Weights of a small transformer language model.
Size: 17 layers, vocabulary 8192.
Architecture: LayerNorm before each block, learned positions.
Training: a variant of Muon for these matrices, 872M tokens, 3326 steps.
Each number is 128 + 24 x the weight over the matrix's rms, rounded and kept within 0 to 255. Layers, rows and columns count from 0. Numbers have three digits each.

# layer 6 MLP up, 1536x384, rms 0.117, rows 600-654, columns 128-255
125157120137117131145139094113156147134139132122141130097157105101099123172134142150131150087109155101083197139090169097121133160123116132136174121131099123146140112133158150142139097118132130153163144122112129105150099115120086104158114108120095128169113113148173080104168137169121110134103107194154136141129126153109131167096135102135159133099127122133127130130123131135137147117117
158138121125088119131151152125060162149186169108133127168121161145079145131110133150155133136114111125147125117115132118138120123115128111104131146091120133137110167139151123063137138136153119144160114100100137097163125150122137146142108131141156100115130139117133152078117109112138138150139152131105135159144114108162152166134089136107086111137128138153107098151121065125132097124194
113117084133146140092096130125126129131111128097114079117114153049111138108151201178136123118148113147083114110180141149123097138125112103146145122144151114117106101077129140169155162164130085073129104095113104122141108142108139153140119129134143138163109140135180145130121119155120156156148056150112088112099124125118163119118135137156085103142118083151144085165149129134127118135095
098141162065143113104097134102125095079105140144126131154143100170095108167125117136156106110114132123113095104104113166131142081136167138132120166179125124133136157215117129098129126154153116117089082141131122126120117126132134147187168138165104082177107132128171105138116088150128105071121145100106145129094123117159181128135089104117199112150138142129102127105134168131150085134118
153187183169085123104129149187159149103103097088072135137077128130114166099116159117138148127139143153115137144093138139149134135073101140173103149155070102104120140122148117133138186149114076131075131129138098100118131104150146136145120102150179104132139139086125140074049121107111154118120130144138183160144114142141106149174133161120113153097115131098100157122170150133126128098106
126097144135143143103099132135146127084122173088144135097127138148165127208113181081111079167111139128084148124093159115151159132151129141125135136168160104176108132102067151116098104086087128116129174104137125120145140157112138154170162158172155106147109098123121113113087117190122128138145122110118117138113105133149138115097123136122124113109131100183096174136164139157150180104160
115154123100179118105120199140076137166104095158188121116085134116143114157152144139126093136121122144115136092105120123079127112092161137125154131118126183171137153168164126134086099119102148148120106143160135192145123096122120115128155120137117153139129164087135124127112148162123159102115174152128162129123107132078146122114105098192136158125159157107163147096152110123086112105119
151163134095121134151167156146082170101148085101110120104168133092105102115146144176149155146099136097126103133158103109053172130153141135107148094099070172105137141176107121111127129130154160145138148104141167154132171175119155146130106097129078113081128141148099177102099101119088168175160157107162131134156078156129113099139166114140127182120147169160096164143102182110147126124128
081135165123126106111110128117145103132119116159124124101128094124129124136163144154111115165123150105106092152125120135149096128120127134154116082135105109141099138136143114144147148118090139132161119151110097120139132123122123137170155115121143147125143110114129139127118123169155107165121152109113134144118122125113159125158144199142132156111105160114101165178132100146123126144102
130133165094119130165135140124108128098061109091124132118143177113149107078130157145089111146109112112172147141144173138164140151121096133134129151132120122095093144146130141112111168115101147128116139135149114139092133125152094115090116137124146114154129165162118099153170129132123135136126095091113135161117137139155124099095138116147125155116142127125114083144118106112111115122103
152130140143106118118095123154125167140080139128173115101135135105122155158162112130121161127145121137126143130118111083069130113143110160172114140144138140131160089120150185125170122103085092121178145092129134118101064112101150128134129124151143132124119133127130144160173140134100108155117093130137141094137147114089143139102140105146129131076116118103121165154139133102136137150117
135122177147123109148153183150125142139111146122116129121142152113135148128095118153133118111133114146120129148159121152186132151134159107102138132141115135064090122113145143135135109106094123128104067113089093127106113124158112132088122164132127109120129135142112082103146085127099113112133144142127096119106112144124123120124148119129128161097155148123099107116118126132135142134120
136130145139094118130156117139142168130099150142097098092094128132168125158077082133171132123124153123084128129127146139138128150167149122132117150111076116138164168095123125123163128149106079118098143126147108177135151161146107166124095107084148155150112157149159117150132153112107126119067122147145131130156126163172120110128159176131142138154129106128082114099171131142128106116149
137143098120120102159119181140140093130082168150136115140099117133117152135120130101131105142124159129108133116159099126069146088081133129157158148151136153093149118134135132149115149156147140164170130114121170097125114134162153148172101111138134140144131117142116084166131120092108116102149129120122157142086122151169113128143135148123081136128119146117140157166144099141146122106098
137104123149143154115170095121125142124091133119101109109152120093112159114151168111128133131104151121125131158105133149127110148139152106102107146109147139096139151146124127137097122099152134115098128127161063125122111114135110114104115116144118147106097122112123130138141138120121109115117111147117141110120126139159116127138117088133137107135137090107122127127111127125124142156114
135096120098144117100110100145135147132115170167178132092101135118082112139147096131171125169128104107148136147174142131131198078148121155138122086110162117161153142122101153136067114133083134089117136127116164190096128096165137122128134177137124101130139095144147090108156116162107110061119121072139122094111146105126128149110120106110151172104092099121119161119133149115104075128114
112093101129166178117104125123126141119085144119082110114141103102137133106118141117117150135132133109106138146127130131132149108088107107121123156139150105114143097106123147158154114081161098115123124117100167102109114103145107068147098122161106095125161166162110163165093118135151115132099143148191093102098126141125104096140118101107111124134106124111113146119119104104128133141127
146128132132115185102094143131135128128126108105116126121119106127153132101165096104155131118135108104182160161140178104106126116160179139122152116139095134142158056137167080110140147121095172129131109152136116143097054115133053118132101155126170104114152138105128162121155130111113126181127131106139118110139113131069196125167148133166149089103100098065102131126160147158101106133098
134188087127133104066120144107126109118085102105092145083078138132141114100130147095124133108133123148127167147143139130156144143144153139135138129106119117116122114107148112119113112105121118126100120092120114126148127154162117092139135175110159116148191160112160126150130118120134109105138148123103128121105138134119136086137101160154171123130131100143106096157130108146153166098145
103156089111143108133141151116110117151159128082133084107143118121128137108164159134148093152159124148145176132154181104078149105172140119161108150128125140097102135109161122086094088142151088150105066144158148132172093126146125104154104063151121131124092133140126117091093144148173131134145134138114136128118121119107118132118124118158104108084112168118174102133118125110146116136111
142151157135114159135119138155141122115141093152116137124100155144125140132112119103128131118125100128124158108100119122139131117086107103138111126139168151133127150102119131108122118116138123127125126120144095149100152125120137130140141139144161151122081122102088118105119157125114158162137141121152090119095109105108142108127112117135152167144136114112138132127121097121137157172144
148118116131145159079118102099147121137110146128130123137098141122135161101065137154100171149141155127149141099124106119118150101096120165124178155117128115155102104130139108092165094116079103126147115084120113144109119134108105088132166129140162152150102096124101161142091122108134134147142119104154162138101139112107072101150121104121094123128138095105155137108153150125164157151133
115135132143129158098118095108105124129131185087107114128119103106083173125158158139145082138141161170135182131157130142130128116125105104092176095118124146141169120145110140129122100118109101133106117143073142151153124125086083089145137075118115147136130115102150136188121149142095124113160132093162124106127124117144133126150113159159180135114120116175154117144159087117141152091101
134148128062148138097164115099151154168129163134129131178120128127158084100163134181103120155102166115123186144173088111154134178167132135139121163140144122163123130123168065113133135116088096140129109099096150124121132151152121118137145128135121142110136117113081121082107137118132102143126095147155134126158124103088151144118149127159150119120114144136139105139088163121107142107132
126102110093148107133131084081100106099157135121161161144137154142133138118112110134104137113151139116110123112096172128141154131123090077107139122107092114165177101140184109119162174135136164118119125149141120136123157113150125113105103132172102103110143114135109097122130141133105152173151125129167139107131147112133127131124151144123094161139153155131119102128104124159111160134147
115142100105130108143136125146095148164143079119139131105093140141136134092131182106098129142129117158163127092088120088181147113092105121107105106111139132092095125110127158176162141110138149154103118108096136133136154094123129157104130126116106134108098103090121110113099173172161143113124120127131124143114128105140137143105174141124106104098125129144120132092108104132154091162150
153128130130102172137155156130146110130147133126147145114120120149113171100090142119113135179135136132146106131147167162103113118123101151129108140093130094115148138129113134144117088148116131131161118119115125119139136121126165133080146118111146149120128140130148126145125109147080067125152176156122086107107165159058143084116142136133140105088123128151159105131119145146086113139156
141118107109179119135144139162134148129107154134116071169123126139137097106140131087122111169158072149174122097130122113158126136109167086145102102155107104125113138118133133112114147144123100134097153144162120144150140141122173116091156122133137104083169168149103120128104131103157139124105086124118118142108131118135127132079125130110102127112136134122145139092133107129115087130107
140125101127152109155130086108158166142137173130169083138107166127119134132155177122159158140161116130141123154169083112128101121138131132106180146093130091135107174115092134138129116087099161139112141105081146138111132097106131132150127137120139158104103157113110139079109149107132099106125108112121109174166121110114135122193102173111117115089166132144105121104103139132157141141144
130175115124168103123140156116104133119136164110137123151147121117147137136159125168128130097151126123136121164146123153103144165124124138130117100090139139123132130104141173134169145100109150094079111141148145120148127090151106154112143152122131131127121108122125120145117108123129154122101153125123151126134139098166136148141116151110126105127123100132167129127129084092141112107114
155108141152107107140088166116155141150125136162123094120148157146119115105123115105123133096143148076136139126109112117114126137087151102159157127189142111144100126114118140129133137136116154123128063144115105175154102117095148118146120130113135126149118104147101117142126139109142152164152071170119144104132116081139116162109118131156122099141063129176169171137110123095104155139143
092093142086100100180091165126112092137120120121116174101138154100145135125139097128153140108176128153129125160092110148143171143130109113122113128124168162151130114165106117134156174145118151117159102167155139145097157083139187133116103138101104149130080091149173157151122141121148168120141149126138161124168133170135115133116106124142161099134080136132148147108159107084136172155162
156145151063175126120108125094155108129147071108116153099117121135134133116121096123106135138156137115105082135122122110138137125076115132128142142175159110146145167133159136133148127121104079128157139128160108130126148136126154170143115099170115113123157101143117104087145104150095139094164124139150115153147101147136127128130144112129114149113119126149119147160146141152156154149144
166122143152152163127170136130087108111168129112117112106105096118179126117193115131125099147090138123100167119107071129166132144121150109148144077075173128144156127151127101128109102116103147146131103121081138109148154149138144141115119112134158103131104105149143135119201149168182162126125111140162115154087151132138150097107087066139128180128158141151107140113105104136154108129105
113121070107131129134145105063128152115111161174111102111119118113123133107154143122137139136128080114150133129090141112114156116144081170141136137122110133147084123125127153134145104105128152089076171122126142104127117097146145149119100108100101110098130166113120129096104118125108100150147167161153109152103078054150144108148171084123112085088171106095097123102100075157112116163116
126116125133132128136130113169169110143142108087146149104177124106124098129155133119146150116123100138077118139129139127151131148137130115093123154106152098123120147125163119096146150122139131094136160134114102132141135099151132145112123139109171127090126145125114157110181118096078170140128154145101135122099095100122120174148115108125109096152150133149175144101132107138134082150146
131126111099178128128131098126096124099174178116175150112110144125127121143120111159105116111137113112126111127100124100128166137101145139117144147136095057168163154153167161120100138112136118099121085119137099180158188145140116118127135124101149143124128059141149163143083082114140169131115145158107102154133154097148083169157087143118131185114068144137140091100122121147140102110102
102077108127091123137133146101142120088115174103133106152154122127125113082114097146159141104128107138095134154163135115117101109110110104118131121123132159134114096137128089155127158102126130191121189170124112152133165120157128134102127128124101088123094149169164143119147112148172157117154148098080122127117124144182134128111152107108102145174144149150144142115161142136177095164137
089088092116130127136145128112150132164145151115080112162164159102149137106129113121145111122135121167092117128168137125106098135088109130113150141150108117088109135153173154143113116107133145148140163143116141088140104156163132127143135150104099120121148115111106169123105081132150159184145099149128159130136152107137132096131097141136101122122130106122135126156163158163132140091130
133138144117128134126115135105138146130153095121092115148127137128159091137186115114121100063118117113139122140123145158162126102136134106148088105084142099143140159188136188123104133091131135109133104126170153136115119137125152159117140139149108133124143159121150110120139127123123118102096136145129130137137121119166136132086142137085121120155134137115135137123113107132141126135140
168077146097149123140134178156153166106120136144098085115098107137112130168105133127131149154102141145134107085130167135144102107128082129154123122119158136095170126110121127110130150131131188151132112138128127120146093110113135133137096135136142157119110106122127136110119167102113104156147135141119132144133105137152109163093143157110139097142133124137130155120133066105127136108103
119115103124132110145149113133178139100186114146129164122135137131159108159134123133134209099122125136120087157119145147144162125147104124123144159140119190117167116150127117150121164160141124151118120100097102150149140125101121137113139112138105092120120106145088123112121147145113124194092140091133121167125134144122119107104138113158113133088118147176113113120133129149133137120143
135135135110133108119112142137132116155127150126140116138090107093143109141168138104102148156145110127100150147094109128163133143112090140116101112099139115122166125122080172166146162125140147111120164115150114129170130081122120146164133116086159146169116148113150133176142126120115152115149135107148148146088113147155117125055176183146076141122089144139116128115147144121159131135132
101107114149148130145133162116120102111171104135166114123111152135118153116115127153113154120157138103122138111147134148116141136117079143155137139117127159117131158152128085130121125114112095120121119118100155094146105118155117091089145107165172157126137119122110125142146146136132138154142171196160134109164133096135132157108135115113092150137119155090143130128141111114113173109115
127159176096122146131155109169153155083123125127170086143111114119119147154142108135133126118137163128143126114115116138123086113112155120122126105164097109146147127125137139122142100127131149163119116132114123140139101124108170138151161105150115119163115103110124115097128136190133148139118173138132127094090114148065148150137100146108115140152135094092106107110129138101123136116150
091099129165146095147163131126137128114137117142123113108133108141128112117103142167115119070122123182114127109139105115123136125114123137168129139110158160139127133106097156114145119113083136104132070094153120146115125110097082144172093151079165145138107127143112085143145115106098121142119095159157164123119111168153095111128156116104139068114108156146119143070097134134143137117144
129150138104163112167132139133103145171101133122087108104093138099105132126121119154148121183126129151134126088153163170151109105110129160140096153093141161158118151138152157109111113137149117121132092108102165126103101106112128094153119071137145112143138128127104122171144157146085137114125135122129095108084114099129142081115171159150141136125119163109104150151113121130166134079114
176119147112180136150163133165136145130085114115146132159144148163134113136126119100100141114101123104144143202117094171159119126091135130124161076130145104151138125139153141134129141112102129136091068104139089127195156115118162125137134125126127147132120154141125161118128134137108112155111126141150118132187108122145135180100122143136103148115146122121150160134152149137120117142142
133172091114151143108103148119081152108155136137137128116074139135125146138131114073159138120148157143143134119088101154110164133113074143131124087157111112117100094110082105086116176197091117143114113161149135113128142150167152097147154112146105100140123175117154108092116173077142126134130152096157168138171146174124118123095168157087108113127109158101158111146130114127116142083125
098146136135103129136143134086126167137121123133146129149151117094124095137130118130135104149107131134152163133159122142100108105144145123122117113124135137103124132141127105113127141130140075152156100145083125142152062097138130098153100153138128082096136140110139169158140138138127126131055159135123147061106148143118166120114125116156129089148149144094158169125155136111126111160112
145120117120135096111158129146104120117146119151131106119121160114135128112131104124131104113119121154171125126121148133153121130117129112106138104129092125122136173141146111092141159132141137108132101091089124152109140156081147117157133123118154154101091137161130146148086088152141155169135135120146120103178136159163171146109123128119160108101135118153132128096161095137106111164114
173141128146095169129135182186095127080118136120123148152097174130126074093133158138127128101127129159153159108090085137132150149179141128110148112152159119100115105120092166050149142116120120117110110098131106134141123135134121112104096166160144108147120149152159104160100157104127145137120149136123118116108131138159116106139152174124103141125119139109138177106126096136135091125105
133142135128149101135062162113145104124137129169142122158136157163109137126153173152133130148105108135184151107098154120141088113107098123101113152139117113099129129055079099173135097088142122113103141126107133132092108098154132114140126107181132107124096150144120145154143137083152090102086132148118102166133181114093173131124133180144150121134118154146158152097123149126129101140119
125157108113119130147135097136161128100125168130133114120120163146142119121130122149093148147131173153125135125134132133112116139119127137115097127118140095111153110136121083145105148121121127147121142124161116135079124102143090121098176124084099187095111103125088105086104114165144122128137130131151110138150119117153165114139137116110088120140191135140116131145184103130096169125146
101102137125142126124110163135087115111164114162128103120098095170115123115150168130049149126114118171118158123097132128111118172164146125099126147099149132127139158123147111114110109145187189147153157143156148101096100151144160102170099119096159142111135142117157141165145123143118102106127123114088141084123111125126159153109177108125098123122150160171096179115118127118134126157137
# layer 6 MLP down (transposed), 1536x384, rms 0.0578, rows 600-653, columns 128-255
111110114114116158135124157160141154145107111116124120139095138126086122112139125130161121129158159146136165160116121160128136145099129125148130120080136103131114129165116100154098162152144104122124130137105151101111135121114109133136109102143143118165083115152150135110100141113105130138149127066139124114141126116120123102104093133134103137140129119092191092137172108098155124096113
132100178128108129135138143083135117120126105127163134099089135141142123132106142153167089101126166158130117134129132090089146139092080153122095098103159092151172126162107156151132139082131146105170160124144148097163126095140132098145113168085144147134109146153134113160151100145124145158149123147135131100108148135151132117147101130104120095133126099146133161133122193174158156080103
142173144122101138172136144072116136148141143139141075078154128124075054111124141088151138124126117102070124134138100107125144124127149127117100149086120107132112119087187138107139139126125050119134104127126113129160126115148134093124143143116113104129132134133112124099116133165141128127165102126110117166087149106148152181110142109126107131156141126174125130132161071093137087091086
130129113137184139153148152153086141109168140124128104136156144085143138144137128077163153150152145183149137130150157065138148117141132125129116122108098149142139127050156148088136130143169086113148114110117119145117131164093134095117151144147105144121152108127104125116158118126119142158136157142108149118145119094118142092147127123114167150099098125092121147138113103091092103175161
161098105143160098145138114119145135145133152137125107149139133147123119157138110124095163106117127157127154134108074119187085119138109129124144143161134115101126133139175155086140087132162160139142162165092156118117172155145130138182117168084142082127106098146147116138148137152149129129115116078109116085177154123085157122118145109111141128131143105148112148161096105144123152146097
170174104136144109148146088127083062113139146101090070103111107128120112122138117155108109112098093117133128167099127157138114149116138106144118112101136115109152136086114104125121115137129152134109058168178138112110115121079099125092117077098115101101147103155122151147176186127155151142118140127110133136118158113125095130128130139129155108130092179099136100105129137068126098170128
143149107094141144175127121111110128141119119133170059114141131156105170110118116137089125093155158103159169154166123118111179106149119148116126119119117146087123172159108137158172112139125110105149164099132105097154120130127109149132150182144169095111095137131110173067143150128132077091130086093160083092140118168139113129147130176116139136121119091082133168094088124158106103143136
141096192142147137099120067141127105176147109131123125165121084147156124102134125111128131122124120151123147116130143123187128159120093169141112177141105146174090104125116145136098113099087092100106148087122121119104102102141137124123136133073164154111093135099096088104153171141133129087144106129127090179117158085102133140087157120117126123142083119112118151120156138135084142093100
146120120124125126086097095106099106131115112132191129112175116154126112112124113110141084107146119120152145172122121146150117133112117078182146149115150158120131104150092153132124157126091144153181142122140129104117117124102114111120093119118117120092125141121153119148103136139132126102078126145137149100136123144134108143133131115113122121136117146099140125112104114141095131129151
149146090122190076127138104126128131132130177111174124140147153120096080148117114175125190118138105123141121123152172177114114130109135096093136145177088111145141163134164114073135123149193130111139151123122176096117162136131153101101112142144114140125092130119148160114131115132135112109173107087097088121146143117129117103105142137140112109094108117130131128127132093137110126139130
149126111114108088115158085140115127109100129093100169134109167145190148161142177159159130118104126099125099087113143137152114090090160147125133138110136129123092140145155110141127108152137123107154127112168137120133123141114141082119147151156149126114139184132089141167088118141128144136136129103117125091048108106183091116103140136132135148127153129145106146138090138100160129113162
139165161098132182096106134145129141126139119147127116105108106146104111155108117122119058128149133122118091110132146115119145108135161123176150164171080127158118138156124113153151127125154129152107139125113122127092150124104133134119148160146175116134135117141125129114119102101098141118092152111142134159145134136184135084095134086152128126108158155131099111095138114111115119153133
154116086148148131094133154118114138136117131127111126137137097090117130116183142178102177125182149191114123092084143113156132119134104144140151121131113151153125124159147106132149172123087126154156087106123121120128106147098153105111114127148134102116128116155112143137141127128162121159224167125110131150149127090126126139124119130125129176083123184149145151120122071096117132176131
103173128133150140138211120164076124103121101150102140141157166157123131118125102102185072092146180132119109117139155090091143106108159129089117177166099169126126175130138142160136124177123086130138091102097127151134123119130118115131128095106135115157122145137118093160135105087104103122141136141153141140131073122156139075142125143124106109120120169151126178104158119079095131133103
121141130101114138172102155149160114129110124129125157079078136109124109151116172144102090154118131110118126143115131108121141080126111130162160105127133139117105112093099130127149170140112123145118119157118173145141172119141103120124133153119098152150114063201124131143135114146113124154130137157101155131133125135130159125146105174159166160135103133161144103161135060136136133129161
125141117073175163163134109117123107158121114157144114128150104184103169131115103105187146137105159104110182130146107094134146127112091090147146141122145108093134131168123120116138111135140126099091157112116112096130103123111105173114106143095143136100150095189137118190143117140117141057112126107143121170134099134093163098095126138059147153128099147126122156096116139129083074154090
099114185106118130169138192131126136115126127150136136164118190136138126143091134192117109156094139144156120133138094147160135132133129108106132099144079137133124082156089102124109093142132148137101140101161113101126128108126127136126096166117159133130141101159093148118151109151114037114154098131123167141090130131151150159147124147192166100136103119121115135110109115137136141094120
155124153125130130128135084160106122132121164147135187114120067122149156125155105132165139132139110142146110133099138090108152144172150168135120163136098139143137118145091094134159148159111148139148132177143168135102163104092140148130109135105175141143109140125120132094096146112120100138161120168107135138112143132144126147137138089097117124120127154160143137123119139138121134129055
142081135114155126065106122115074117110105122111129108152115080170137125114134131117102108087151170142118088170151079121127123158075136139134117095162123138114129079108107148118124125149137068100168144121120070153112128130129113110103094133124131150136164145118097122128081104115134129148170110156123138079154131122087083128163128139174102149145089124155147128088122127159120138118086
157180130097106113166089110130129174112108093148088104133127116138142116107108071115106134111129142105110143128135148089105181110087125104124149104141138120150088142157110113123128150128113143160174147108123157130158124129138170141110099145102104150145129131148126148169117160138114136110133083180145159117135155122136136142128117159119132158166159122140077158128122102116155131171146
136162120105114118142135138118108122128166139097121136143103118129117133127095155095127114091135123090114126108144130101127130183137130127116134123138140146138095101135116136128128142149108109091154111135156140150121135130137133109151093162157109139125107115116166151128131160159130142095144117072131086105124086124154132087112106127140135090083150159119098128100137145128138134175138
124121117147108126154070117144107113129145140146140147149131135165117114111103121116086161131183131102132153134105151130114138118158116126109137150119137133181111089150130097127117137163141117148155137125115096138118111119130162113109111130107116074124153081126145134093141132134142120098092124122127114099116161136142145118160105098152138126106155121129130098142145124127122136117149
127141142126151107086133158117142147143138118138143125144091102124119071117128105115138089127164149117121159143125093139127128125115132135107157166158154149131106114143113130159128108121081120088133118098075140110103120132150142138117110165143148094135142138111103134111113152095160152154139130086077135161158128103083126117153149119123078119154162137077117079137131126082115118141129
126080122123118104136153130199106155118117110115166132107154132134117183183175116133125083106118110157097054120142163156142166139115113132128126113087123138119137096143096141129163156109086130169135109133169130125170116111166128144116109123112119168138119162119135132131129155116144156117118114120154098108114119164139140115123132150138128144166145153151136116166181140121134152131115
153130120146119104116152138114127162111129145124091106132126107150141132109156079111128167139138149110138126123128116127140088110109118123127143088145113072142134152092143188137131166115109150138111114113125134089117195075153141142135196097115138104157129133152148084126096167134137136159121124120110106081139203124102124154135165114161122108116113126122134122119134144112116127132125
118084118100131124097088098159130112129144110122091106143100131137099173144126097109124113129087177135146121108174131145097090092108145126126117143095135176177124143114097128135120114149154113105117149099153165104114151155100098140139074095164132100122110129130082172129150151147144139182181122136094164130131153140113090128098070119151101132173123135103105151133138164123136136114136
167111138151127137119131117123124075142146092099131073173158140151105140068173138098144114173118115183111070151147174173079105108147140139123118150153116117135108096113111117118163122117078163130176155157150138150140103120085138096128085114190142178100086131141158121101166140076139109112135137144128091101148123148087120102149098163126149084110101161156113105165118162139092118114160
144161129139181141158119159118130117147130153112191125097082178187140101137120110124098124097149100144109124078177138152136135156147153180174130110097097101089125143156097132138151130120124146112106118100161151101075165112128143093107146136146125148107115105169128101141141158106124140124155105150117155113150164158123079168132110165130126131162145073117135139168155145103151096136106
143155181134114087132113156138116120096120077104115108113169138129124130130147091116078107106144120129146107134092136106120174097150137099156103137166165125120163119150145125133094156181189137123147138093127104103134134127165159159088140130094125114148136111166142115163130109168140137107104092173099105107119125139149129100091108110177118135149146174133104147154163109150103115138106
159157167132103125080128115111132122142158110131103155102086104117121129109141143098115136156139125137135121139119152093125103098139132122131133127138117147178125146132069136127124143105126145153138173111111126140101146126112108166136132122116098112142152115116134125144162127124113146147150143143104121100111168146115125151086114105132135117106097126132145138130122148129144137145141
105140140123116112106134139149144110126136131155164128149129138110120180122140135137106110130126095128157119133132106128153112123111106094093116120140172114097144091161159114145128131141155143156133161134123101126143110126132113132147155114126142108123128117124148103071146110126152101130116133151143104133163118140087098138130147164139140126101123156133155118087122139090112089129119
160124139217120127115129069098132105092155151105161115207152116104129094136130153141102156096117137079149147139159120132160156142134173128125164180100151128118117128151164123154133096130178113154139183162124158109142125171108087065144173151154113112116119140105116068135136107127134127150135110139125109180125143086125098104154123110138141119142138107139110121174133180106168106080091
127125137123088124109134090132141158173130147179141123205123112115147066104112168112129141126117119110123146149116183133120074116133108131129114085133110124111128068129066109145093139092140141171085136132159176115094110118155106132117123142122165116107163141114103146180115131127141091120117144138144142124131110171108109136094142166149124128137123120119108145124124136099137139124139
166090080130124141125150110136096097137156133077136139108087132118126172130149140141112139103137104094139124111122132126130129154121146159083135160096178161108124154134141127122125074130143108076133152109155088130148163129089098179164121160106117100103082138130103083130118131163112146181138155126106140121104142144166146157111104097141151112117158126106098122088124167150084171134123
138128088166091102072108173148155149142109163107113133118127184111124143118117171118093168140110092131094126093150140152117099148131159104109130089091137163123131142157153105096127147150174163103100092090147103104156098155138090089106129139086134114136119135092132192109124181114163117140107135115074121159141134167136140157120186141124143092108169181103124161101140119139139158109148
163120096102178131149160141151108131119134138131107108136164134163143117126139095094129141145129098123140114130140091110141119105129135117127101128116122151133176100117111108113130098133078124151131146129132117164112118119099127146120119115168107151103109125115133150111125152127141135138161117167115136121121099126096135152108126159121123119125124173100104117111148110137138126158106
116097118116108160159169106144160133097113125145113112120183136118111152163132164115126094197151123144117070116171167143064047140146131136125106140122184150118116175134117130161166133119142174100146155121161173114094105143123129152129097127137126125196084145145127096124125141142099100154127141141151124126160100112140111126136179114125103099093122139120123139167129127152131172165156
110131079089163106141152097148118126149067107111115147129135168148148138179124154123141121144145149127131115149104165118090130119133113147193140110134131143118122110128141140129119132146134145110056160128159165106137135132113147137149115132123127102140166077119138151128109126111121144170156135112141150114130149106092102099134186168132147087106154093139172107182172119076064154125136
116114177127120115099136130119111111147102160171138163118138142134109121117136047158108136144136132087136134146122127160133150119142109105136123143111156137137147112140074099088123159151105137135108113121139121141164129132120128123135154102116120159143130086128118131132137144154127099131097090096153139121134113134103153114093134115096133115126120178151116132124124139096148145156110
118109102144146105190166131090133126116148111124157119133145137131085117147138131131155142171126120132102136090109158132112115092111146107123172134092168163133154075113122133108162137153129105123110130148128070084136108161100100143109126163133120152101131102099120127119132131095105160128120085117089119143124102132110159142161129115136106142105136127113117123092125175105156098151097
088114078130145167130177114152159139125081108116117129135094116075150128150161139111125144147115072107097127130100094109096134132126134165173104123133147133146117113147090151165103142081078126081117135168096118159145196159139139104201166159109128113133144102142075099134115148126116101165120168159123138159143165141123142130122118093134139173110114124124136093168155145151125112077131
143124102168135151108139114117145152106176116144135098157153097174134123077115102105143127110126113137150138113114150090133135164089116139125099107172115117092171154133134129105202099092143115147092142132108114122109126136093108146144097110143142107140094184118143128123173129161120107147142184182120127094128105088152115173116134169141121113164123120165069132119100123157134173105134
118118130113137118141118099101140163124157149094073151118131120159135116159094109114122110143117110120117146123131104133117140105139124147147094159138112086113108163094107160134107146114143163143130139117116131145151129095124126152161148140140132085112084177145160133117147133059109122103107129161110149126129133121139134118166108146139118115120112148116155084080106126115123131125166
159116120103102160117104144150158154141125162153141135117127087144139173118138087053125150173118161205090154127131119127160117133131170110139128132127109108133116130122142118127144125130130187105157091154136130157113151088126131128125125153163113134128156171115115132121141095110111103161143148101133154125107151144151119127133113141103127127137113077157132147116121128097140134189133
117117156136121125158130130098122152115104133133150122081130120093127094125124136113098113149079132130136119162104157134187137108104181191116172146104126093102155152142128143119134154127095144099136110138133176136159138129116139135120154138125175120135160145113132117128123175132089136144094095118117136129128153123089134122113091142130114136123147135093120101135182104126127118146118
116148129100140121116142099116142099134155174092164091119146135120127147117123187095119136156130120095108151183122119133142120144147152119134126143099133090107121146130135121126163172092127096142160165153114127131148115159144111141137149169155126105106112143118125161121150113128120135097121141140124114158123123146158130107135121134147125126088149101108122112075151163154124090124107
126126131097122125169122102172177137123123100114092140146118139112098101129149074136122108090115158115146126123157138137117079112137162193119139136138140128155127145128116158107100161143129107127138117146128140143115116147113145113115112151125145131112132144150150107131138082119117107106160107110141131115101141132112104166097173141140078151139141113095174146143159114134186082151099
104102105134142162121099134170121127091125111144146146090114099104146143126145125129117122076123125121148136174146161135113115123127093148135108164185111175141116116146150117111116132121130165137124110114139168183088109126125131117129108137111153139138142148100111086154126110118140171158140086117100094119084157138121146130128126168111144143119129125138188133150128099182119123154118
123162131126095125138116115123146146186179133109110121093137147105114153154114171163109107178146121091104113144160102095114145122120139170127190178118086110101105085121121182114165073153146160115161140152114082059129098163132103121100151110134122133133166080187124143152125154187126138202167138126131155103107121088164121124137081081143135105082132114126135101161107116124158144153150
179138131152171120166138120130127073112118154137106106132117107123130151124105108073118164164113103163121101093096127153147129126162169167132134123172118121137152139141143121125101140126153129154144113113132097147092127129127121131176155117148132157124156074193100105108139114141148156136110131172104117109130140142114146145180101115137098121133130150103083164124124143108150168140102
118172136135094119114110087155137161136139122112119126120105160141115141123169181175113089111159185131117153117131111090118123153125128139117119103145159169149166093179154108125111104118124140102127125153104149132123123153080097149121169150131113138126118123131120174119114130126125149133098151132137118105129110098115153146151145103142112111142122137139104148120163113150149152144097
137156159114124133127127135162140138092115190108111119127145108138127145119124131147093115099116106059107103123183139182160165151123098103104139125163166181084124101100083153122154160119116127078081155146132140139147101107134127082141120152139160110190104120123077115168081158112142161099098137114080141121156132115138146118125139073097112134139113105161130152095109109174136118116105
109114134117145125096126145135102136123158119127151145179165119112142108145113143146149119137143107093123103124108101129159150107110095158120183129086080137130111174102109138081142113182182074151135106155109152148131099126106122156078086137143109113137114156118161144104104121107118117098121157086164114125102135125173140181132138115084141140147158126096130145091103124083117138153154
111126123127100126157106121106137081111083116158101116111139098122082145138130122126131090096164116147101116122114139144149119114149129081151147134126118106105100162149140145103167155126140150156113146163114167131110135124098130120145112167097150122115136131117135146165128093134101112111095134123073138123138105163145118194094095117143126136126103099133124136116106142114155100169150